Part of a small language model's weights: 5633 steps.
Each number is 128 + 24 x the weight over its row's rms, rounded and kept within 0 to 255. Layers, rows and columns count from 0. The size above them is the row's rms in percent of the matrix's.

# layer 3 attention key, 512x512, rms 0.0652, rows 264-269, columns 128-255
size [ 98  97  88  95  92  99]
[[122 109 124 141 161 144 150 127 116 126 134 118 117  85 111 107 142 128 143 152 151 110 111 154 189 135 124 112 151 149 146  82 149  99 155 158 133 124 139 108 149 179 141 173  88  51 146 144 145 144 154 107 123 138 125 131  86 109 136 120 158 132 111 139 145 146 101 149 126 115 145 105 140 116 126 124 113 110 124 159 112 125 146 153 113 109  67  76 112  69 111 134 128 118 158 108 134 114 105  87 116 118 147 112 128 117 117 104 124 125 137 115 143  79 112 144 144 160 101 102 129  78 161  87 121 147 158 134]
 [ 91 153 144 100 123 145 142 140 123 166 151 184 170 112 150 163 145 118 106 154  93 139 147 165 156 177 145 139 124 149  91  76 120 172 103 115 129 139 118 138 127 155 152 146 126 136 140  89 100 117 130 133 113 125 149 139 110 162 164 160 132 139 132 123 126 143 111 129 103 108 111 133 165 153 128  98 125 114 129 121 173 172 124 135 132 137 183 113 111 130 119 119 121 141 112 148 117 121 139 127 110 103 130 107 149 153  96 136 157 118 114 123 116 140 144 109 121  94 158 107 138 115 142 176  92  88 156 162]
 [120 154 147 169 148 119 145 133  93 116 114  51 127 109 144  88  90 133 133 147 111 131 135 147 123  88 159 159 125 116 137 128 154 142 188 143 122 117 120 151 139 127 151 120 132  88  86 129 123 123 112 123 174 131 134 100 116 137 109  99 154  69 137 141 123 132  89 160 114 130 103 154 101 145 120 160 154 141 158 123 123 129 173 129 149  86 161 100 140 107 101  97 114 113 143 121 116 177 170 140 145 122  95 131 122 118 181 147 174 119 113 143 122 102 168 124  94 147 134 112 148 136 157 119 138 121 121 100]
 [166 135 107 126 142 117 156  89 102 117 137 154 113 127 107 131  90  95 117  99  91 176 109  98 113 145 124 170 152 157 135 145 109 132 110 139 101 123 110 121  83 155 160 114 158 112 171 122 121  90 167 121 115 135 125 123 160 138 119 160  71 124 146 115 115 127 149 117 148 149 140 117 158 110 148 114 130 133  96 124 142 172  98 158 107 153 145 135 109 155 122 115 120 133 118 107 162 146 154 120 115 155 140 169 170 168 103  98 125 140  92 129 130 127 115 115 104 156 109 103 138 118 140 136 101 104 101 123]
 [130  97  97 103 121 175 103 142 145 130  99 126 133 160 132 125 102 125 114 170 122 122 148 164  97 177 105 116 135 107 136 145 123 130 136 142  59  93  63 122 147 106  91 149 123 126 132 120 180 138 174 113 113 107 144 119 170 141 107 143 119 135  84 104 141 125 134 117 131 121 143  75 120 140 115 131 104 137 128  96  86 139 167 122 119 152 146 163  81 145 155 138 132 103 129 122  94 138 147 124 156  98 112 129 154 107  73 165 140 123 115 121 114  89 131 124 146 112  96 134 104 149 115 158 126 132 123 150]
 [139 138 184 139 125 120 144 154 157 125 114 119 150 101  94  93 125 170 157 150 125 125 104 116 119 116 175 110 122 119 116 135 126 142 109  97 176 174  96 121 121 148 140  82 157 107 110 150 116  77 138 124 143 138 139 165 152  93  98 158 142 142 133 166 147  98 130 121 153  86 156 121  91  90 116 103 121  98 121 141 121 128 113 175 100  99 112 160 137 121 124 128 141 142 157 135 133 146 146 108 115  94 132 120 124 150 139 140 111 120 128  90 119 117 132 126 121 131 169 130 125 102 170 122 138 125 120  97]]
# layer 3 attention query, 512x512, rms 0.0615, rows 265-269, columns 128-255
size [ 95  99  96  97  98]
[[178 113 124 171 144 157 107 182 146 134 115 128  91 158  78 101 146  68 100 119 118 125  91 123  92  98 132 144 142 128 129 142 119 141 139 158 158 123 134 116 149 101 118 106 121 143 164 154 120 171  97 121 157 125 120 112 183 113  98 146 121  99 105 110 114  87 119 143 115 151 190 103 114 108 133 153 151 137 109 121 112 104 144  94 118 150 120 112 135 135 132  89 158 129 123 107 120 133 152 137 123 132 120 180 170 153 140 125  79 139 158 119 141 116 110 142 143 140 107 142 110 155 148  85 129 160 114 106]
 [166 152 133 104  74 117 164 116 143 114 134 159  83 138 140 161 152 160 139 121 109 156  94 128 120 150 151  79 128 159 146 154  94 142 129 154 117 114  91 165 103 142  72 185 109 166 150 138 120 138 139 109  87 101 122 147  87 112 148 136 137 127  99 139 109 117 124  94 102 103 107 172 139  98 157  73  80 145 103 132 111 154 129 150 134 165  56 113 139 155 131 132 137 143 133 101 171 123 112 102 162  98 170 105 131 121 131 147  93 119 143 177 170 151 123  93 152 134  81 142  97 145  99 115 109 120 112 151]
 [137 103 101  90 126 116 116 102 146 137 169 123 172 120 148 131 151 170 132 139 180 114 116 132 103 108 115  90 146 113  88 117 103 144 155 100 129 148 164 144 152 141 139 126 110 133  93 129 134 153 102 140 127 117  98 100  94 132 138 108 132 103 125 146 170 162 166 117 121 111 106 138 117 140  83 161 140 129 127 119 164 128 137  97 143 132 133 104 156  75 176 101 154 102 136 128  95  83 119 142 166 105 105 102 104 118 134 121 142 125 134 112  60 149 127 128 144 152 147 202 112 120 127 118 126 148 145 124]
 [141  93 118 123  99  93 132 158 136 138 108 160 112  93 118 159 148 153 159 141 130 120 141 147 118 109 190 119  80 121 108 158 168 127 122 154 135 106 108 162  92 144 159  99  92 116 111 131 126 121 138 159 137  90 142 137  91 141 133 141 168  97 100 140  99  92 152 132 127 125 122 142 100  98 133  90 145 133  98 125 158 164 139  95 128 146 114 131 151 138 153 114 185 140 196 141 152 137 136 103 116 156 153 137  73 148 130 110  96 151 158 124 173 165 125 128  88 136 199 106 166 132 154 116 155 137 173 150]
 [124  95  97  95 126 152 119  89 109 130 132 144 132 145 138 119 118 123 115 104 128 107 108 113 139 158 129 156 125 169 115 154 136  84 159 135  51 123 136 119 125 157  76 129 109 150 127  79 149 170  99  98 150 134 103 116  96 165 138  79  95 109 154  94 122 120 109 147 108 160 142 127 152 141 141  93 120 168 109 126  98  96  76 120 126 139 141 129 120 118 127 145 155 152 151 117 134 149 105 163 162 178 127 121 156 149 118 132 152 100 123 180 104 157 134 102 129 156  81 141 120 161 126  82 131 117 130 126]]